config = dict(
    d_mlp=1536,
    norm_eps=1e-05,
    qk_norm=True,
    parallel_block=False,
    init_std_o=0.0,
    init_std_up=0.018,
    init_std_down=0.0,
    lr=0.0101,
    beta1=0.95,
    schedule='wsd',
    final_lr_fraction=0.05,
    seq_len=1024,
    train_tokens=653500000,
    steps=2230,
    dataset='wikipedia_en',
)
Each number is 50 + 15 x the weight over the matrix's rms, rounded and kept within 0 to 99. Layers, rows and columns count from 0.

# layer 4 MLP gate, 1536x384, rms 0.257, rows 317-388, columns 64-95
51 48 46 45 58 56 53 68 28 44 61 31 35 64 28 50 57 31 59 57 53 30 06 53 39 49 59 42 33 53 76 49
62 06 66 42 57 44 37 84 59 43 53 61 57 38 36 45 31 91 74 69 81 59 56 54 64 55 69 49 54 52 58 09
72 40 51 48 38 08 20 52 62 56 67 24 58 51 45 39 22 32 75 46 42 65 66 55 55 57 70 49 33 41 22 49
65 69 40 32 54 57 56 63 35 35 50 38 48 37 68 56 63 66 37 40 40 59 57 39 75 49 32 52 58 49 56 39
50 71 35 55 41 27 74 15 66 64 28 62 34 37 39 66 43 65 24 58 45 79 71 51 55 27 37 38 56 38 44 54
37 49 65 58 47 56 39 41 66 75 41 89 38 27 26 63 26 48 49 36 38 46 31 53 47 53 52 76 60 55 60 37
76 51 65 59 39 56 42 34 69 54 60 55 53 42 37 30 51 91 49 61 56 49 27 76 22 44 69 56 54 41 44 57
26 53 40 47 58 24 32 44 85 57 81 51 36 07 42 60 44 70 38 47 43 37 40 49 39 42 48 68 61 56 47 46
14 55 23 20 59 46 53 41 47 25 27 40 42 57 48 71 28 53 43 33 66 78 83 41 78 49 94 85 45 59 43 74
55 39 63 69 65 78 69 29 79 33 29 74 63 61 40 69 47 53 36 47 39 46 50 41 53 60 22 39 44 61 51 31
52 49 60 74 23 53 60 30 47 59 54 63 30 56 70 42 53 48 28 41 46 80 54 42 74 64 35 25 52 08 37 39
47 65 50 31 58 28 52 45 27 53 29 15 55 59 42 57 36 39 52 67 47 19 40 56 65 57 55 33 48 37 56 50
40 66 32 76 11 44 40 47 54 52 33 45 40 53 48 46 58 73 48 50 45 45 80 78 83 54 38 54 47 52 62 54
87 20 58 69 34 77 44 23 65 44 42 47 87 25 53 54 50 59 60 59 44 45 52 64 60 66 53 88 65 55 35 74
73 42 29 58 62 82 46 28 47 63 79 72 46 62 21 46 55 27 39 86 70 54 44 56 51 63 23 52 27 79 21 56
46 34 49 63 56 53 94 51 73 40 56 67 66 56 33 60 45 63 75 29 26 65 27 37 54 26 52 62 52 51 58 37
49 41 73 51 45 81 56 47 32 51 53 44 65 55 49 66 81 43 39 74 38 46 87 63 57 43 30 41 52 56 39 70
51 68 51 54 73 52 58 40 54 32 68 45 51 32 27 42 42 56 64 38 65 27 73 39 49 39 43 25 60 54 39 49
44 28 40 36 57 36 55 56 36 55 44 44 51 31 27 55 49 50 64 40 26 51 86 51 29 43 76 38 34 49 76 35
55 61 35 16 33 76 60 42 60 56 46 36 26 43 74 32 51 49 70 32 60 23 43 29 42 53 42 40 41 52 37 52
70 34 57 50 57 66 68 59 50 69 72 48 68 62 35 43 57 37 47 87 46 74 68 48 41 54 23 38 53 50 43 52
71 34 63 36 63 51 52 22 34 75 50 57 72 61 45 53 48 59 60 41 71 72 41 48 84 54 61 37 47 08 54 39
29 65 31 58 30 51 82 32 47 48 58 25 44 63 32 59 26 37 28 35 72 43 59 31 50 38 42 21 43 53 33 72
44 54 68 49 84 44 77 40 59 34 51 22 41 65 77 13 43 48 57 28 46 73 68 53 54 48 55 70 57 28 24 26
40 49 42 61 65 30 22 55 59 34 63 55 30 54 47 54 40 77 45 47 47 11 39 55 60 75 46 37 51 38 34 42
51 48 49 80 78 41 35 46 74 65 58 48 85 49 27 35 33 45 56 55 44 32 58 37 62 44 41 21 75 56 83 83
33 56 47 59 55 56 24 41 59 46 37 42 52 60 46 53 38 38 42 51 57 82 37 33 80 40 37 51 56 61 62 35
23 23 42 44 66 48 55 77 63 68 42 11 40 62 55 46 78 36 83 45 54 60 32 52 31 88 54 50 51 51 16 51
67 41 75 48 43 52 50 31 70 31 63 32 54 40 51 47 68 51 53 50 49 69 39 52 46 58 27 62 77 68 39 55
55 49 50 31 50 54 43 45 60 45 56 58 37 69 35 71 37 43 36 52 31 63 47 51 66 66 54 36 75 57 39 31
52 44 52 42 54 48 65 70 67 55 48 40 41 74 36 51 71 48 64 57 48 42 36 72 18 41 53 41 50 65 42 62
46 58 53 39 47 47 23 32 26 56 63 38 42 59 35 35 72 58 36 18 55 44 71 54 14 35 48 52 43 55 36 44
25 59 63 68 42 51 42 43 72 77 55 51 68 26 64 56 53 76 47 42 87 89 40 61 36 14 57 54 67 51 39 55
45 29 45 64 46 68 40 34 52 28 75 52 53 50 57 54 33 35 63 41 47 39 32 57 70 58 57 32 63 42 46 10
27 50 54 37 36 59 50 52 43 39 45 57 50 57 66 37 51 44 69 67 46 36 33 58 15 41 65 56 68 74 53 52
74 53 41 55 42 64 61 61 57 55 55 40 50 44 46 63 56 62 28 56 57 48 77 04 33 29 34 58 80 16 45 28
38 44 49 55 66 70 46 59 34 47 46 76 51 33 62 43 59 28 89 62 53 33 49 44 54 39 68 52 47 38 57 32
43 54 34 44 44 43 68 58 51 62 73 46 67 64 51 35 47 55 75 39 46 46 52 39 60 48 37 51 55 26 57 53
19 99 50 50 52 76 46 56 60 68 15 45 32 32 66 50 39 42 34 36 43 47 46 53 36 60 59 34 68 21 30 31
45 26 64 39 82 51 36 42 34 36 77 68 50 83 13 40 72 53 41 63 38 42 68 54 61 65 80 46 52 54 58 24
20 75 48 61 34 45 68 58 33 26 20 49 81 36 70 40 47 52 54 70 51 68 57 62 43 33 68 72 44 33 50 50
55 36 49 39 62 36 33 44 33 39 50 68 13 56 44 36 22 37 52 68 58 47 38 64 51 37 41 53 80 44 22 49
32 75 72 41 57 35 54 52 61 61 40 53 47 45 52 48 53 58 28 59 66 32 37 70 45 31 53 19 21 53 38 50
48 71 62 47 57 52 62 24 61 75 68 30 52 41 77 80 83 29 61 24 49 85 42 50 34 51 72 63 50 29 22 15
19 54 57 51 43 64 62 48 47 50 56 52 25 48 50 44 44 67 36 46 46 38 79 71 14 41 37 65 65 46 55 32
33 70 43 36 53 55 30 51 53 34 39 52 35 59 41 73 60 38 41 37 83 26 60 73 72 57 43 36 30 36 48 74
52 54 52 25 67 45 49 31 50 52 64 51 70 29 49 42 80 42 53 42 50 72 53 50 28 83 56 49 53 37 36 41
42 49 52 49 49 40 57 15 50 49 63 45 38 37 73 56 39 57 27 26 50 51 58 54 43 54 34 59 68 45 52 36
50 59 68 54 76 54 37 52 53 37 74 56 65 70 55 55 55 63 45 48 48 45 68 63 57 60 39 21 62 48 58 52
59 56 52 41 24 40 56 63 54 82 43 68 49 44 66 57 71 55 52 43 73 67 52 35 55 56 53 77 65 72 48 48
63 64 51 55 64 36 41 87 64 43 35 39 28 42 51 45 17 76 52 53 74 66 51 43 79 35 39 35 51 33 56 51
39 29 64 25 40 66 49 77 47 56 49 33 53 53 45 44 65 76 38 39 59 69 54 64 54 53 35 47 80 71 26 34
55 63 47 48 55 19 52 63 48 70 75 86 37 50 44 67 70 41 60 49 57 55 29 51 36 53 31 41 49 50 51 36
40 46 46 41 45 53 52 34 26 61 65 48 50 70 66 28 49 69 61 34 61 22 58 49 48 23 30 66 35 62 32 39
30 26 26 43 58 40 60 32 64 56 59 74 50 44 58 52 50 61 34 19 46 59 23 51 57 37 68 55 35 68 59 55
49 48 40 52 67 71 49 17 69 37 66 85 06 72 41 43 69 40 29 29 55 32 43 55 45 55 54 66 65 32 68 46
81 63 37 86 45 39 88 37 45 41 50 62 45 50 41 40 26 42 50 59 45 50 53 49 57 16 44 41 36 70 53 64
57 50 70 67 64 45 39 53 58 55 21 33 55 61 65 56 57 47 41 46 37 55 51 56 52 63 57 40 28 67 54 62
43 40 53 28 59 69 68 60 69 62 39 38 19 26 49 39 60 48 37 37 58 52 41 61 21 41 62 28 37 40 49 66
30 32 46 15 24 93 65 33 52 58 35 37 45 46 56 57 67 36 58 37 47 42 62 17 29 31 47 60 40 59 31 50
33 49 26 33 51 10 48 29 72 51 79 52 55 36 25 59 37 45 49 33 80 50 65 39 69 45 52 31 49 35 39 79
40 33 46 75 46 59 74 74 57 60 40 59 48 37 11 59 60 59 50 16 55 37 54 43 51 44 29 47 36 29 23 45
56 82 48 72 34 23 37 85 60 56 54 49 64 55 51 36 46 51 50 38 81 53 82 67 55 60 65 64 79 30 64 65
53 65 69 41 68 61 56 27 41 43 34 52 45 11 25 43 56 44 52 42 46 90 12 48 41 55 46 60 30 75 70 48
31 46 26 36 69 52 58 88 43 43 44 62 41 69 38 67 21 38 33 51 45 47 63 69 48 21 08 31 69 42 34 48
50 77 51 60 66 52 37 37 61 46 26 47 44 45 40 51 36 74 37 66 40 40 43 86 54 42 44 58 60 63 47 84
65 73 36 48 41 72 44 72 45 57 38 62 17 32 69 65 15 79 42 53 40 27 48 38 60 56 72 52 42 38 29 55
63 75 78 16 31 57 74 55 60 65 47 52 42 79 59 61 62 47 61 33 32 43 61 55 65 53 58 33 41 48 42 40
79 39 47 59 58 62 53 56 76 42 46 58 65 37 58 48 15 60 57 55 72 60 55 42 43 52 30 77 14 55 63 76
39 52 48 62 30 59 33 40 73 53 61 52 52 56 72 59 47 44 28 73 40 57 68 73 63 52 48 51 59 23 76 38
33 73 35 71 32 53 40 68 70 44 30 66 25 58 36 42 37 78 28 57 73 43 10 36 84 32 43 52 26 41 45 49
56 50 53 21 34 54 47 62 35 28 49 33 44 67 64 60 27 55 79 42 58 58 40 39 95 31 61 57 11 41 24 37
# layer 4 MLP up, 1536x384, rms 0.267, rows 317-387, columns 64-95
44 69 48 53 09 42 36 42 54 34 58 45 29 51 43 40 39 23 65 84 41 43 77 41 53 37 46 66 41 42 54 41
41 36 69 45 07 57 56 34 38 59 44 65 61 71 43 72 73 56 61 26 70 60 31 30 46 63 36 50 55 40 51 56
67 23 70 58 50 36 26 70 59 42 45 37 39 59 37 52 27 50 50 64 50 72 76 64 44 17 71 51 18 38 41 67
45 62 22 51 67 42 44 48 61 61 51 50 39 21 65 36 67 49 56 60 42 57 79 63 80 34 59 66 49 28 35 65
60 38 50 51 63 73 63 42 17 42 28 44 47 52 40 82 35 64 39 55 48 50 54 62 50 68 46 53 58 49 55 07
54 67 41 54 38 71 40 52 45 48 75 55 23 64 43 51 43 60 71 53 64 47 64 58 38 65 52 31 29 85 57 55
74 46 55 48 53 31 72 45 28 81 65 51 43 59 62 67 34 50 83 71 43 48 33 28 67 73 66 66 51 23 51 49
54 63 60 70 63 40 18 72 32 66 58 28 10 42 64 55 53 29 50 57 80 75 37 41 68 49 81 30 49 54 30 46
26 59 49 36 13 40 37 30 63 57 39 54 20 63 59 42 14 37 47 38 33 28 50 60 42 78 73 50 41 49 58 56
31 57 66 38 77 62 59 30 39 33 43 37 52 34 67 80 55 43 37 38 36 38 60 22 43 47 42 44 46 39 76 42
54 37 68 31 31 50 32 37 46 55 45 63 40 28 68 44 45 45 46 66 63 27 50 47 44 55 55 68 47 69 26 47
74 56 54 18 41 36 63 21 47 35 45 52 46 40 34 54 51 49 55 60 62 46 13 61 59 49 34 34 62 51 40 26
60 24 38 40 64 56 56 45 42 39 34 53 42 57 61 62 73 63 39 49 40 49 75 76 62 40 39 58 49 81 56 54
56 45 43 24 28 58 38 74 42 63 49 59 40 64 83 64 30 55 30 65 26 40 28 32 48 46 59 38 54 61 38 60
42 59 39 54 23 33 32 47 43 35 40 60 03 62 47 53 45 59 48 52 46 73 22 41 65 60 43 66 37 50 58 42
45 24 37 39 69 43 43 38 61 53 38 45 72 42 43 43 35 49 23 70 42 49 35 62 36 66 41 51 23 49 47 52
61 50 24 52 29 68 57 81 69 57 24 41 25 54 64 40 67 45 43 31 35 35 66 64 59 31 64 57 43 32 41 34
50 99 58 47 37 42 51 53 54 67 69 50 62 43 56 52 72 41 77 46 77 32 37 56 26 45 43 39 49 43 43 47
69 50 40 34 50 69 52 46 66 50 38 45 28 49 18 31 50 71 61 25 54 46 60 66 59 55 47 60 28 47 64 57
69 52 41 51 38 69 44 79 27 63 42 58 50 29 42 51 47 56 44 58 69 58 42 46 60 45 41 57 33 47 44 67
18 59 58 45 62 54 79 61 50 89 56 29 58 51 36 59 66 31 37 47 39 38 66 51 74 53 21 65 51 52 40 53
79 51 49 52 66 10 76 16 49 63 29 49 72 48 75 48 48 99 52 48 49 57 47 43 84 48 71 43 55 60 75 67
25 27 62 37 42 43 19 42 76 39 31 54 39 17 62 63 44 61 16 59 43 21 53 58 36 34 14 61 64 58 86 59
58 81 76 56 38 40 46 40 46 28 61 58 44 45 69 49 47 36 45 59 46 83 66 57 56 58 55 45 52 73 47 66
35 42 43 46 54 45 30 40 47 48 41 60 52 33 49 55 56 46 36 31 34 35 49 69 21 70 42 39 29 66 57 49
54 35 41 50 70 47 50 47 27 37 40 36 59 58 57 51 65 54 58 22 26 36 34 51 39 57 61 34 48 65 24 55
60 37 66 77 72 53 73 61 57 57 69 43 39 37 43 50 53 52 54 36 64 58 30 43 37 73 22 54 52 56 54 38
26 51 63 39 53 48 41 37 47 28 40 36 56 57 33 57 78 46 50 66 15 34 23 41 43 74 30 28 94 58 49 30
98 44 52 57 44 50 61 30 56 44 59 64 62 43 47 46 48 59 58 65 42 50 83 54 63 38 59 36 40 29 56 44
60 70 71 47 69 48 52 56 43 65 61 62 99 61 57 36 43 60 19 57 28 35 40 55 46 29 30 52 44 61 59 50
46 68 47 39 45 52 41 58 48 52 46 62 48 55 33 38 49 16 46 40 26 55 27 49 58 49 80 59 23 53 52 57
53 74 66 31 33 66 66 31 47 35 27 57 51 26 60 46 48 48 67 50 62 20 54 64 59 19 31 51 43 70 40 32
72 45 46 64 57 51 41 54 54 48 62 14 42 48 27 67 36 36 68 42 41 39 16 61 50 26 44 29 50 43 53 46
44 44 51 53 63 42 53 53 43 61 49 20 60 50 41 26 98 07 44 74 29 45 73 46 69 46 31 24 44 82 35 63
35 42 43 18 33 65 28 44 53 72 28 59 76 42 51 59 56 65 48 46 48 51 40 62 37 55 63 40 42 47 53 40
34 60 83 14 58 70 59 53 42 61 31 71 61 60 65 68 38 48 34 50 31 70 31 41 31 24 50 67 42 31 93 59
50 59 55 39 47 42 40 53 43 49 48 65 65 45 50 55 64 65 52 43 31 54 60 36 50 27 60 51 51 75 24 34
57 35 56 48 47 32 39 59 79 67 58 48 53 40 60 49 31 72 64 66 38 54 38 29 49 36 33 28 57 51 47 52
36 39 71 38 32 36 44 53 76 30 36 35 48 54 26 31 77 51 34 46 75 30 51 71 67 33 71 46 64 66 57 52
63 50 24 45 44 52 21 75 52 44 15 50 42 27 61 46 55 51 42 39 78 61 53 28 44 55 44 57 42 61 61 43
52 43 46 46 24 51 30 38 67 44 57 41 45 49 64 58 26 69 42 40 13 48 54 49 55 36 76 78 54 52 72 34
48 58 68 55 25 34 55 69 58 43 41 62 90 42 53 45 43 47 69 62 34 39 44 64 68 43 45 16 49 57 61 48
45 51 54 96 41 52 30 39 51 75 45 61 41 55 35 13 52 45 43 61 73 43 46 35 48 39 63 33 35 44 48 56
52 43 33 59 73 50 28 39 43 89 46 54 56 32 60 30 51 50 50 84 65 67 36 40 79 24 65 73 42 65 45 34
33 34 38 62 52 07 61 70 67 52 57 37 35 55 52 51 29 42 95 24 61 61 38 31 57 74 35 31 56 65 50 74
47 18 50 62 82 35 60 74 42 47 75 57 76 50 38 44 45 56 53 39 40 50 15 41 10 51 57 57 65 81 33 42
30 37 31 53 44 42 48 27 47 58 76 61 61 41 52 53 60 45 39 63 45 40 56 38 59 46 66 74 32 58 45 55
67 50 52 36 37 42 33 42 57 61 48 61 30 39 48 52 59 57 62 53 52 38 53 48 58 67 50 32 50 53 51 72
48 80 58 44 66 60 72 33 70 43 41 50 44 30 58 06 41 68 46 51 61 46 57 32 26 55 36 59 48 59 67 59
83 58 54 54 67 35 38 76 50 55 47 60 32 63 55 41 57 52 77 63 58 40 63 28 48 41 66 44 83 58 38 21
22 55 65 38 40 42 74 35 65 58 59 13 48 45 50 63 66 71 53 59 52 45 48 59 44 24 42 36 47 47 62 21
50 68 40 43 25 52 64 46 46 65 77 63 79 69 52 52 51 42 52 70 35 81 70 39 35 59 43 39 56 61 56 36
54 66 53 53 52 56 60 57 33 33 79 44 47 44 59 78 44 59 39 76 41 47 41 89 50 67 22 62 67 62 36 37
86 59 47 52 52 32 69 80 57 66 55 63 62 76 44 48 53 50 36 35 37 46 58 61 61 31 60 37 38 30 51 51
62 58 62 71 53 63 76 68 75 54 54 63 64 45 55 36 52 32 48 42 38 50 43 50 35 35 40 45 46 68 34 46
38 39 46 51 31 55 39 44 39 50 40 35 35 70 54 68 65 59 83 68 84 63 80 14 52 54 57 37 48 59 52 36
60 60 43 53 39 50 82 21 59 61 48 47 39 65 76 60 56 47 51 72 43 30 56 49 58 44 61 34 28 27 59 51
73 50 58 34 37 53 78 74 67 42 67 66 72 43 49 28 57 29 79 50 36 62 50 27 27 69 56 62 38 39 49 35
73 60 28 08 47 51 41 50 65 39 50 55 35 50 44 61 35 70 12 33 56 42 46 46 69 69 51 69 73 35 70 37
44 55 23 74 25 70 55 48 48 15 38 52 80 56 67 73 66 29 60 62 29 53 57 65 54 47 38 60 31 34 54 34
42 23 60 52 67 39 64 73 74 44 42 44 50 21 16 03 69 61 60 61 52 52 62 54 85 74 57 68 52 76 49 57
17 53 42 58 50 65 47 47 24 53 40 33 28 58 48 27 46 61 49 96 53 35 61 40 55 52 53 50 60 52 85 36
46 76 36 48 63 56 35 65 42 43 60 59 23 49 59 51 66 40 49 41 27 44 53 57 24 31 59 40 56 43 38 47
43 52 63 62 40 41 36 56 44 49 41 50 35 45 33 28 37 39 39 52 54 76 33 30 54 63 71 41 51 35 42 67
55 31 60 61 47 64 53 37 51 60 60 69 43 33 49 48 55 80 47 28 77 57 78 37 43 70 76 24 47 51 84 51
50 40 46 52 27 46 58 35 48 55 51 63 43 39 36 23 42 52 22 31 44 51 68 37 45 83 47 55 49 31 67 42
27 51 54 45 36 48 53 55 49 66 40 58 44 69 36 38 54 76 44 58 25 56 53 53 55 67 64 44 52 41 44 44
58 60 56 56 54 31 35 82 40 55 35 53 36 31 63 15 49 65 50 78 58 51 48 36 51 29 69 48 29 42 46 58
36 51 42 71 51 44 18 66 41 45 63 34 40 54 12 51 38 71 57 75 52 57 63 53 64 26 68 45 46 66 47 65
49 42 50 53 43 46 25 45 85 30 53 64 60 44 76 45 54 45 46 31 52 20 42 31 23 50 40 28 47 73 56 29
48 40 45 30 65 79 53 45 37 53 57 65 66 57 35 36 73 37 48 56 39 54 51 81 51 56 27 57 55 49 51 69
# layer 4 MLP down (transposed), 1536x384, rms 0.253, rows 317-387, columns 64-95
53 71 53 66 51 48 62 34 41 44 78 21 44 36 49 31 74 47 53 31 68 64 68 55 47 62 58 62 71 34 83 45
44 72 30 20 69 44 50 42 53 60 28 95 43 41 42 49 78 48 71 59 11 42 38 43 48 63 27 89 50 37 57 56
74 51 58 42 45 42 64 59 53 27 51 61 26 51 23 45 35 67 32 50 57 71 67 57 25 44 71 58 55 71 07 52
30 61 40 46 24 74 49 23 41 51 37 63 41 30 59 57 50 65 61 53 49 43 55 63 37 54 61 58 54 48 47 55
42 62 25 53 18 23 67 44 65 44 20 27 25 55 60 29 53 68 64 60 40 62 50 19 69 21 43 50 57 64 61 77
76 44 40 50 41 71 63 35 40 40 56 36 41 65 59 36 40 38 40 58 59 49 43 31 65 44 61 41 61 51 42 39
37 36 42 52 42 35 56 45 76 66 16 52 76 66 38 31 49 45 38 50 45 62 42 55 61 39 69 55 34 61 61 45
17 53 18 40 49 53 72 50 55 09 45 63 45 45 49 48 19 77 57 47 34 58 38 33 61 56 57 85 39 57 48 55
36 28 70 97 56 72 56 43 37 38 38 72 48 10 48 52 45 57 40 26 58 69 22 62 51 61 63 54 55 70 50 40
67 55 47 32 48 32 32 39 43 62 74 47 37 38 38 43 57 78 55 48 25 56 35 48 10 32 48 70 32 44 44 26
24 37 17 81 40 07 52 59 58 69 56 71 20 17 53 47 54 64 52 49 44 48 55 55 84 81 44 55 62 59 28 65
52 54 27 76 48 47 48 19 65 53 50 51 59 61 57 60 57 35 54 65 38 63 50 31 41 57 51 46 43 63 16 48
21 25 57 46 77 48 51 42 44 69 41 45 71 67 42 59 33 49 52 24 26 70 23 32 69 46 68 45 56 62 90 50
54 52 45 39 53 56 66 46 39 52 52 34 43 59 33 38 51 53 47 45 53 55 45 36 51 63 41 28 41 53 47 39
39 32 55 49 57 15 63 77 33 41 55 29 73 62 66 33 71 32 33 34 44 50 30 70 69 47 53 56 65 47 25 68
62 33 34 50 56 51 36 44 67 41 59 56 53 43 72 56 65 37 27 59 84 25 60 68 35 54 41 30 39 49 50 63
53 81 51 59 48 70 50 40 51 53 55 82 55 38 49 57 68 30 76 44 35 75 56 30 57 43 32 61 31 48 65 41
50 67 40 47 56 36 45 50 51 35 47 43 49 61 60 44 57 34 29 50 59 15 49 37 33 43 47 65 50 46 54 63
80 58 28 36 53 38 38 69 63 40 47 36 33 52 60 46 58 44 48 81 46 60 51 60 49 62 17 29 79 47 50 34
56 22 29 49 52 72 64 61 68 50 46 48 39 30 58 63 76 47 51 84 32 53 64 26 26 62 62 33 65 63 39 48
51 29 63 42 31 53 32 56 73 52 42 36 72 48 58 65 55 09 32 62 27 66 48 72 55 43 16 52 77 60 47 66
27 62 40 40 45 74 28 37 64 67 57 70 64 78 62 82 57 48 77 44 73 59 29 71 50 20 49 65 28 35 52 43
53 25 62 80 63 63 66 61 58 58 44 32 44 60 45 61 48 56 48 54 41 39 52 49 68 69 23 29 66 57 37 28
32 50 72 22 29 66 48 53 45 33 53 74 70 28 38 56 39 42 37 38 36 61 30 36 75 39 65 75 47 25 52 76
80 33 66 59 47 40 43 39 63 58 40 61 26 62 74 77 31 34 64 29 65 37 44 45 51 59 39 70 61 48 50 59
53 73 64 65 70 62 79 51 43 53 46 50 22 69 42 36 80 47 59 62 58 46 50 22 43 38 51 51 76 55 57 52
46 45 63 75 26 36 62 57 46 50 25 60 41 92 38 75 70 50 70 62 60 35 49 41 29 67 45 37 63 54 62 19
43 50 35 55 63 43 57 90 61 84 70 52 42 57 61 50 72 52 77 48 86 34 33 45 61 73 53 42 56 62 28 52
33 42 48 45 55 83 57 48 65 37 60 67 56 50 49 54 70 52 18 50 58 65 32 73 53 58 78 43 56 61 50 58
51 44 32 39 33 74 53 37 63 26 66 65 58 87 59 47 29 51 56 50 32 68 55 48 23 38 52 53 64 27 46 28
46 66 55 45 49 62 51 68 74 52 60 60 70 49 44 53 47 77 44 58 68 68 73 44 57 61 40 79 75 55 53 53
37 77 49 24 63 52 07 45 51 51 44 66 50 33 30 44 53 11 39 33 37 49 84 63 45 46 62 62 67 33 44 33
99 54 61 57 55 56 39 44 59 66 60 53 43 94 57 43 26 55 48 43 43 25 40 59 57 80 56 50 41 62 54 54
31 20 25 56 31 50 56 50 74 52 49 57 64 39 65 55 37 50 66 47 55 47 52 56 53 40 49 42 28 65 50 37
22 53 33 46 32 40 52 54 42 53 76 32 58 47 11 50 55 51 35 87 32 33 56 15 55 35 69 67 53 24 61 34
46 49 53 38 67 62 49 30 61 43 49 41 55 52 59 44 45 44 23 38 40 50 50 28 57 74 51 29 37 52 42 22
43 53 41 49 43 51 37 84 53 48 45 32 44 47 46 43 38 62 29 36 79 40 36 74 62 46 38 68 42 48 54 60
46 54 56 51 60 83 42 68 51 50 58 23 40 70 52 34 52 68 56 48 58 67 45 63 46 62 27 58 57 31 54 51
44 64 80 60 23 61 40 47 59 62 57 30 48 80 37 59 38 48 41 90 34 59 49 25 53 54 41 61 67 52 50 38
45 45 52 63 64 60 61 42 50 70 50 35 55 58 36 83 63 41 75 54 52 47 29 52 72 56 40 56 43 43 81 37
53 37 67 46 52 51 47 38 46 22 47 49 66 26 54 25 55 00 40 62 65 63 39 69 47 35 52 42 56 63 66 27
81 49 39 54 37 67 70 67 58 49 68 76 54 28 50 66 61 38 60 62 37 27 50 30 63 35 57 44 47 55 61 43
69 79 43 55 34 29 53 32 76 41 36 75 58 80 73 33 43 21 63 70 42 70 39 46 33 64 43 51 36 74 55 32
55 68 27 41 48 47 44 59 44 64 61 67 49 44 61 42 53 60 51 38 51 78 58 51 80 54 54 57 69 67 35 50
43 38 40 34 30 53 66 43 39 43 52 72 67 51 49 44 39 48 47 50 35 53 33 48 51 23 52 58 49 88 34 53
38 68 29 80 52 56 50 44 75 54 42 63 36 80 27 51 58 39 18 57 43 85 65 73 17 72 37 87 49 66 90 41
54 56 63 27 59 58 65 67 52 30 47 48 75 45 56 51 75 55 46 28 75 52 40 35 51 42 47 36 56 20 58 46
55 38 66 53 54 51 56 53 54 37 35 44 60 58 75 54 70 42 75 73 49 32 55 74 44 34 27 42 61 76 16 52
30 39 44 49 65 63 43 52 73 36 54 74 71 46 34 51 58 42 40 64 52 58 39 51 52 47 30 56 73 67 56 53
66 53 58 26 57 38 44 66 58 46 48 46 43 38 43 33 25 52 27 49 83 59 57 48 44 65 53 63 66 61 34 48
58 38 59 78 62 39 44 20 81 44 44 36 63 33 36 50 44 35 28 24 32 64 36 60 31 44 37 63 55 34 37 41
55 70 42 52 52 34 82 42 77 63 40 40 64 67 44 60 54 34 48 35 59 57 36 57 44 38 41 55 38 72 50 54
62 70 54 47 53 28 51 22 33 66 40 50 43 49 35 62 66 59 28 48 64 51 46 83 49 26 42 35 38 46 48 58
59 50 31 22 47 52 43 28 31 83 65 67 51 42 36 40 54 43 68 68 65 65 67 44 48 57 55 37 72 51 43 21
46 53 38 44 32 60 51 43 40 52 67 46 46 67 57 67 40 63 62 61 46 46 57 36 36 60 43 49 53 38 52 71
54 27 60 58 19 33 57 36 57 63 44 99 65 87 30 44 64 78 62 43 57 57 48 86 34 38 69 53 56 24 53 58
45 30 59 54 57 64 68 67 32 33 23 49 16 70 50 60 55 49 50 62 52 42 25 50 51 46 50 47 45 34 55 48
50 40 37 58 56 49 66 94 43 45 54 75 43 48 56 55 80 48 33 54 77 54 65 55 40 27 41 13 50 29 00 72
38 52 39 36 76 73 67 46 55 87 20 28 70 33 44 23 47 44 77 75 10 62 41 62 42 50 60 37 55 63 37 54
77 51 71 31 51 68 56 49 38 61 37 43 73 25 63 77 26 66 28 27 40 78 79 68 72 50 63 46 30 55 39 64
18 41 39 55 41 70 43 57 59 49 69 41 43 42 56 62 54 65 55 81 34 55 42 18 50 48 63 47 63 34 42 55
49 52 46 57 37 55 58 68 58 53 46 29 57 61 47 48 57 51 29 37 45 67 39 39 66 34 32 42 69 50 50 68
27 47 54 67 37 26 65 36 57 54 38 62 55 36 61 33 64 48 54 34 31 35 28 48 32 47 51 52 66 49 64 47
41 69 36 58 40 51 48 56 54 49 73 53 44 55 18 32 56 67 36 75 32 54 44 47 51 49 90 56 37 71 57 69
84 41 67 37 38 41 43 58 65 43 58 38 62 60 80 59 59 63 83 55 55 28 62 56 23 68 60 45 48 62 56 43
57 77 41 53 49 61 47 60 67 27 65 15 57 55 53 40 55 40 51 62 66 44 66 82 63 52 53 69 47 81 52 48
49 57 34 84 55 59 40 63 47 58 47 52 31 29 52 70 64 61 67 39 61 69 64 56 81 37 74 38 65 48 81 38
52 41 67 53 56 53 33 40 35 71 42 60 50 19 40 36 34 70 50 48 55 32 46 24 59 44 55 67 73 65 42 33
66 52 54 29 31 49 50 55 62 38 58 66 47 65 51 46 52 51 50 29 63 71 36 80 57 49 45 39 60 62 50 15
67 50 68 44 32 35 53 48 68 35 63 30 52 80 64 78 41 57 68 45 66 38 29 66 64 56 59 40 57 36 56 44
69 41 40 79 38 35 62 50 45 62 57 62 47 60 61 70 77 43 41 52 49 71 65 61 53 70 67 47 43 81 44 45